Part of a small language model's weights.
Size: 12 layers, width 64, 2 heads of 32, MLP 256 GELU, vocabulary 512, 0.631M parameters.
Architecture: LayerNorm before each block, rotary positions, tied embeddings.
Training: a variant of SOAP for these matrices, 148M tokens, 4526 steps.
Each number is 128 + 32 x the weight over its row's rms, rounded and kept within 0 to 255. Layers, rows and columns count from 0. Numbers have three digits each. The size before them is the row's rms in percent of the matrix's.

# k: layer 9 attention key, 64x64, rms 0.16, rows 24-38, columns 0-63
# q: layer 9 attention query, 64x64, rms 0.169, rows 25-38, columns 0-63
# v: layer 9 attention value, 64x64, rms 0.182, rows 0-31, columns 0-63
# o: layer 9 attention output (transposed), 64x64, rms 0.154, rows 0-31, columns 0-63
k24 097:121149133153140094086137131108109079153089113042066078143123075174111100126112109088138117116140073138108115137127083121107080111126084123137093096088090135075105133093119193113151162054134107
q25 088:097118127113164127093071159176100202126173140136134190158140117097125135184156150062097153143092139124210140126162076154190116176065121126144113132155098123093125131126142103160116155125110147
k25 094:153151152077164120138135099151114176163167115146165162155128119113128136137113171168132119127035149163158160149153116177167125077110050161161151168154159168139117141171090160161191111140103144
q26 098:160098125140112060176116171082117186153147098117133093211106134124143191140133101153139147121051158073151112095144108099123181132111107135128160144207168142127120150103139129094119078137113129
k26 102:123120118098139135114064131122082168134133109150165162104150151173185196165213191149122126132153139174140140127125118095157136139122124138143099185111182066142144144129124100156146079112095057
q27 083:149088115181101161111090163135086142120144195117107138128135102172140112110189099064169124140133088112110141148140112129139121048108205129142129128170077082137086151147086081095088173124141128
k27 093:125097072108158107100123162120091104111100171123117111076109106122081128148086152072140111120100134109134156107181105120124131126094075153137081085169043125096140143108060133057119131068169118
q28 081:157159107119098187125128138162113111136139144128099114110167161172077117182076068088101085134105088168118123112090128120161071088116102188182102090112133128129089132146098127076106103059174138
k28 088:140145158134139177138147142118196169143125196128069110118142155166123108128156105084146152161138141119170116084132117160087131118066082159083204094124116105155156133102160186087081116160153173
q29 084:133158125090128129083137200129186170105140162132140152159145168111107157114132095178065108130158100062129100154157148132108205121148091108117152055091135136060091129109155145150121133100093159
k29 081:170128142086095083161148200155108088109128115085112074116171142136147125154127116098104163040082097125155076107112169146123118103133100110108144112107048141088146122121154178119180107136118080
q30 084:116115068120099076100119038122100191103156139141172129087099139136182121098140118088123131150104094125086188174109121096129035155163153128090086109138117135133131129123099117127135168142140181
k30 082:070164103174129179081100135130117162102175114129081085129122102048166128140111166089165089134102068137137117129100115164094067172152115106157089104109152161110171126120133129157154064147153151
q31 076:181115162062138111116146102089147114106163100123150161144159070082107145044146113133072122116162192108060078103105153159106127147169088158140118097144108087102157118135083103138099149139095127
k31 077:083163158104060163172087134151139085126083118076179154139124121111128126123108103133108086105118058181155111135072166167141146157120122156138153131118098089098154150162100108181092198096107095
v0 114:174139042123080131133133050113125178174161119124085143150113145086118129178123111080149141169132083075115104145206130130132122067132200094150156147129151121151146113154107123113137103122093108
o0 119:142121119125134145133173087098165109079121120191167129098123163110127113067099106089137164116122116144168147140206075213090081091130142124161159137112163127100081082175155141095122101151168131
v1 121:121112165080126114142169170104176187150117158122159094160175173151184189151127136099126152177093163195109111170148178137149111141100136145134143127149175177128194135182126173109098119117117140
o1 107:135131118149120128170167101118192100066071137124094150109143126127134073093092217101166145136140098165078120138110143123130091104129092111132107131181182078112161185103148177121169151087108138
v2 099:138106112142113187111161130122075113137088204137148190159146179140141123087134124119153100142076101128128135079157112167118047166146115165130163158094135134070195113170138145123152083086113141
o2 108:145148070138183131164136084152119072134118125105140173136113142132162082101138103164150091105164132140102226105162089142132149108073100118161094181090126172134142154104115102174130094083176094
v3 108:165150155163190151117152165131145099140068136130133161123198123087150159112125140119115174156071075130142116147085088118140137106118140213110088110163144169124106110120171090061118099149075153
o3 109:152143105113090102148150107137135051124131041095140121144145178160206090088117125079111089107108075089131162151087148125146142116189165155152151132154108159108137133114082155108138171172165115
v4 106:192130158059090133146115120181093127146166111112130137120167108176146158123091085155123159184147201123074116123127122098109059174104090109126158126152084135101165130129100137063125087161116156
o4 114:090155136083106172155079074115138128093128197131153110105116146072095104152117120124146161172109105132069131213112164116124087125123143099147116175118115145157149176172130122138114189047131139
v5 106:205136154079135132149146116152113132152094137099136135174154171123143130128135111120156146134178195156187167136105118137142128133151133147110145196118199139155142218130172144144106123174058166
o5 106:086153085136085154121137123159059129130072084143178097143170083136144095151092164101162174135216116127103145129128171133127126142111146143133164103134175128175118142111158122130036136099118079
v6 093:113070123173096187126070133086087127080113130134136197136147113128115161097067163117154124114076135158195057113151130119172144150112120127106154132091114170112125110179178163078111114102147128
o6 101:166170156080108164196100126109081126108130093112093144136102101199127085079148118144126149107115127149172110126092134097155155157090052113156131198104186116138101147133144091088156144117189138
v7 093:113144089195102084132166163094103168085057163116100136116072107199146124143122158140148068156175070100128135119133141119149091124127176086145141070126110106145159157134072086151145139123105112
o7 096:096109088158167112069182155059104120109112129123127208177122087094089154146139059175164147100123118121123119107074123168116107110110108169145181141130085135138124146142113094171188137116148161
v8 096:090116155110211152107162185107161107138149194100113133127122107143137145154119208141115165143140157103164151085094151126126117141134128177075116127033125133178145130121077145134098134131066106
o8 103:066114112139120120099193139150135098099123130130128155130104108187143111065161140117117156150114188093099208116141166090105139119119108114109164074149069157153146112118182085176181135138068132
v9 108:100172145181144056105161158086152121143101107071154138124155110100092187094153165094144093098098155157124127103173085115153129097087142094149155078069062107167132114145112140180117158110142111
o9 105:121119175133140112128192079099123098139080110110098106128092123161125111173091134202163131145113192132155130095092103098136105149140149109202223122148096102129119097071151176113134110149093110
v10 114:131149156148164145157169158094212073158141121170109113178176151097113141092186159133124170089149112164138141150184084134193128167090132096129148119124096174136159100156128113110091144123072162
o10 115:129090182130140118124127097151134075113131122099129079043156179123090088077147105202101169061159103106089099133165153132151166116166120139171144119124094138109153148080155158158134154172097145
v11 093:188092181163126163153160179144078087071165152147166166137141159146186147144114171174171151122130104125108102125110195136121168135165120124140150106182135104126048122114123078127112127081126132
o11 099:120145134109122132126138165105103106141194150101195163101135121151168154106079122139109124135095123160103128161045062103140081146116130162143084135097171119101210098134095089159105155194139110
v12 112:132072103151114088127154101086132167146128135148139135124144140147146156131097126073066127122077097190116094158209130113108135170113082111128128159133156133096128063051103091166070143092138167
o12 113:151097094128155130133187137161162158131120116127135099071100127160089077103126208119127128082101179140111108123070080177161137087138161145070061146119138157157119114121137165155136089098183162
v13 095:079128114122130106144070174191124121173107107101135133148081062151147120167106192174137119064114167154154122129194144157116112061178106124167123148120143105092130111122162110136097110193157134
o13 106:135135104142118121072153121159178089176086184133103143096112116166083154097171152175121093167131119147155136167154129119190089183109146189092163120092101071108127156124120088099119112064145099
v14 102:117109123150123187160113165133161139204136110055131117100112153115117097161054123101041135142094148103189081123174138125144189141126169107098092167165140131113108081094129119134147134149109121
o14 113:105124110112104158155139151090176159165098113125104094101122167179105142078166124114124159144138155154072150189130117168117171121121145086109153083173116144105118169073122057054097115139193140
v15 110:130157064076131063147082067110145089126166113123108104160091100098131179130131136167135139097110126069128100147160086091162108078179152083106114153126103099116113139083100094064148143091092112
o15 103:094117162079099176115163108127205161100117169147127139113163180110116065105144089141096098106165152115200088135143117171116123183113142151184112093125125151123107092119110109129080182123077093
v16 097:184153185148054106083145078106160141206132144135118162096150114100124083124179161088106097095214108161135137133124103145113113122080171120137120142137159148120111116116081162150170162120130086
o16 095:187044145087133111133152120117137128153073147177122116143156063128143159170130118116093141110152076120122117161119135161121173050101130117122133143170162129104104061148205134137139106185116095
v17 108:183111108119134050163199150100132139139118181140113157039104140100147154082118110106171084101125125113219096106152140125131178133117126142130172103085153112121153121109124099157109096151087146
o17 110:116092109085124159141162168132107063100143124091140145131122098153136150127104087131139214081156175184122135132060148187111110133089155109168133110102070131172084150115104183135140077143152100
v18 111:202109153134070094182138154161104077154124160157104161173093080096131122165105081120115082150123125117087129128133102119149136112184104129145138107089154128134105132078169084131087168102107214
o18 115:138115162124089129164119135212135159133114172127193115106115134081134121148130125134158147099176099144093099058082097137188105123116158169119180082122167135135123094172078041104115122133128142
v19 105:124159204160113122166113136074138099080091088172102146124133142111112178141114165105111124148088207121130160123160176147137064133194132138080137153108157131141094112106163109119080153119195108
o19 119:194176103111138120161171077096130145142138137131165192100158114124128024165158126130136133133124177112136088124130170076131133122106123159086123075112131133082102125130080141086084114174161176
v20 101:090075159112148080165093146105103154136145047082118179117080127089191109153091123135055175127141146096137137105168163104139122121147062129097130145177133100141096082153156084151132143139111116
o20 105:166144107068125079140122141120107153157127135166130151081106145154139185122166165089158176115129175128093118175146126108089118137113138189179075086125043136132118068108095123074131176120131163
v21 104:083169173120111066102111189086116155170142130118166099118126119092138103073166168082139079102119109092110151138168132055161154136080129123193137126157113126136180122144177129162103078165134135
o21 104:173140183110164172112167096180101112117108137079131107124123074121100174164185118106143106168079120183100103121168092126146130117132168165184135157158124083126112142045107111078151105095120109
v22 106:142139078123100161151123114118054178150127102140195143115170109162124157166125149173103170061106162153056158115120146110126175119185122108133180079129148143125087130158076125158166158130133160
o22 115:132104177174143074114181122094099152105133090105137117111146135135105157146081134121218136150114100150158167174092139090157108125158101121171062116107152103113118148192109080169056115118110159
v23 117:109125161143094145159156104168122138147172125194126154165201139134100129102111130139159178129169132151098169072139136125089149170081142078119166166124124127059092169109070090164145159136188134
o23 109:106184150079147111049158088133101166134123149138099110109119114106163151123167117192124184120117132128085089165123075145123134160188135093094063138078171122131129131155161130195079114148120148
v24 105:165143146046158163120092148127146115149125093118104126114094140085133144122118130168129144115066141123111127072137124178096134163176106192151191183135148101151136152090103215146166118087103090
o24 110:095107177154106145183109154154155098123122157157138107130164100176147123100104126152177073150151167112093145179176103060046120131095099129120105121124116103195085092143078162147091104134155110
v25 107:072111191071154128156114088112151118103176114141132120114135130155109104111135161152119083168178137209169133130176139207142115166167156110144194132154156095101183085125158150112114129153128103
o25 109:188091147100168146111112134129164183116130153163201162154120095155080119132140167167061168147089129118119101171119122105086156131148044097143152071082135108148110174089097135112140125097128113
v26 101:135075120070104015142090109109120117151119102155066132210132125173147100109158095094187174075137133114095123114141131138109099147178153123136119129141103126124135143155129073097103152108112094
o26 105:157107092101108150125091137131159153078070132129176181121132073130100137128148157173161063087176148137100055107170143151113107134190113142176085122117107089129150118146164151165106185096108106
v27 115:129148111137088126098168138166122139130123161142177124180149177119164097101140144126067148078131173126205114112146101095138107121139170178152125106185084155138082206134147158158162162109168177
o27 109:157200127144111131076122174133095107127138089188040081085161104139154087179140084184159133147117119147156100149109153165142124082098129143150110128149116176096190117117130075147103111111103121
v28 102:107132127182122135076119114089120164056106194091134093131144178083146127109163078112131135144129136162125115141139143128122147144168118177068104136196113047080130137122119127106152199110150085
o28 117:175144094193186139113096161087124134116097149144131128113183134170153084157104127094087084144154128182098135088049093137100178120121143095145127156120087121122095127133122128130083160143079206
v29 115:209151135163056091141099191147105135098109141130159156152170100168061160129106174124108148150112166147140100064139081130121128104114131176111130112104094179181099090142113130157153161110141090
o29 118:129135224194088112177129084081133123184142127148113204133080104131123088127146121169145127109090121130094107115084104155105174094102147150123115178175097120146154114152152134099077146139115082
v30 099:092133137131140168114140120150147103181081091182176138089227042145169120144080109143135152173107111144104141131119148122145055113173155144119131120079117105098113170127168132155168134149104132
o30 107:149143141107134127074161071115139111128071103124086089143105148161069162135086084118139121158141153100105132083151156090158123165162109159088092127149148225127130149210090127138149153131163086
v31 108:134096129082137116167115175099116083053147123182125122081081153119148149167141127070180138131107116134093179033098157108175134189124134141095163101125102177113107130111139149178116134121135143
o31 115:133136152154071117142071085109203146117142140121167107139131088090144115122139125100157189125104166193115082086138165088135124160132107158139100145121121111114078105100083145224155081150137160
q32 063:126109102108160129033145188134130119127167144123072105187172072090125091173133143103147153104137140144149119144133218118093111160156144154071150083119175137114151166164130151108104143166142122
k32 080:095146109099125137076097084117148133120076118178165133070150104164130110117128094173096121160063129110054120117071119123099092120095164120164107149120127111172102110136066086096094077065111119
q33 117:150137130107114146162156162085136132168125136076131123152093116140129099132128137104141121147164123188206118171151160172097118174145127123150087079103125151081046166134120191088063125187097117
k33 082:143077145154164141130169166139111164171163170123161071200173125102118137167146164119132143113173119140113106094124108142127111228127170154110128124144086213121121168097121172109145143123169145
q34 130:109167091137087149113070090120110107066110132191170156081172166147146086092111067109105123124082158094084132162084096095131103081107135117192152147118131112144103126109104073158125098097089129
k34 144:112177107118091115078073138099159096095102143161121171104098135167152057104120077132094190158106166124128154180109106095161135112092136104165164138114204091151099091169098106165109106122103120
q35 142:099079111116100131095124088124132099105137095149119127076141175100085154116081126140106035124094145124093101064104116095139140050110108063127104138153099102130112156114091059107103119125088085
k35 112:141066143136148161143182111139090117146146100113126095125156148073098203135102187140140038097136110146112096038143144145121132102128110097094084125160072149132127197100141121106123139147124113
q36 086:179149110094148119112119118165143179169179127148106107101165129172159152171078147131138137154133121152125107115130187092125145149204086121111141088171148105098139164145115146156162186235139133
k36 204:100154096112095143077110143107164080109091131174156172103108168138134079106101074167080160146099174128100155141113145107198128085090152083176131157128173095160115133181090096172096117109106112
q37 197:135161127175096069116086148137182163086125206163134114114146121193134093106101105125117191133086145115114146157100065099125132138166121121170193136137135112115135029125119114143154125089131131
k37 036:117090107129170109137178140123112110148149151090167060168124124086128167114092109122139099096138091098116156072153128152114117140132139164092095111110053205055173141079162159084136159117164131
q38 114:151104147085120096135159151192137189135128108144180167118103177095159163110170135136127117135118146123156122151096171117126143225193134132139132139137102076101099087183086127172159162150175152
k38 103:142127166081149133093147112062141177130151129054083131122161120120053131154092099127147117089143107141135079114123142143131075133170193118077094149135097135133139155112195146089167073113079128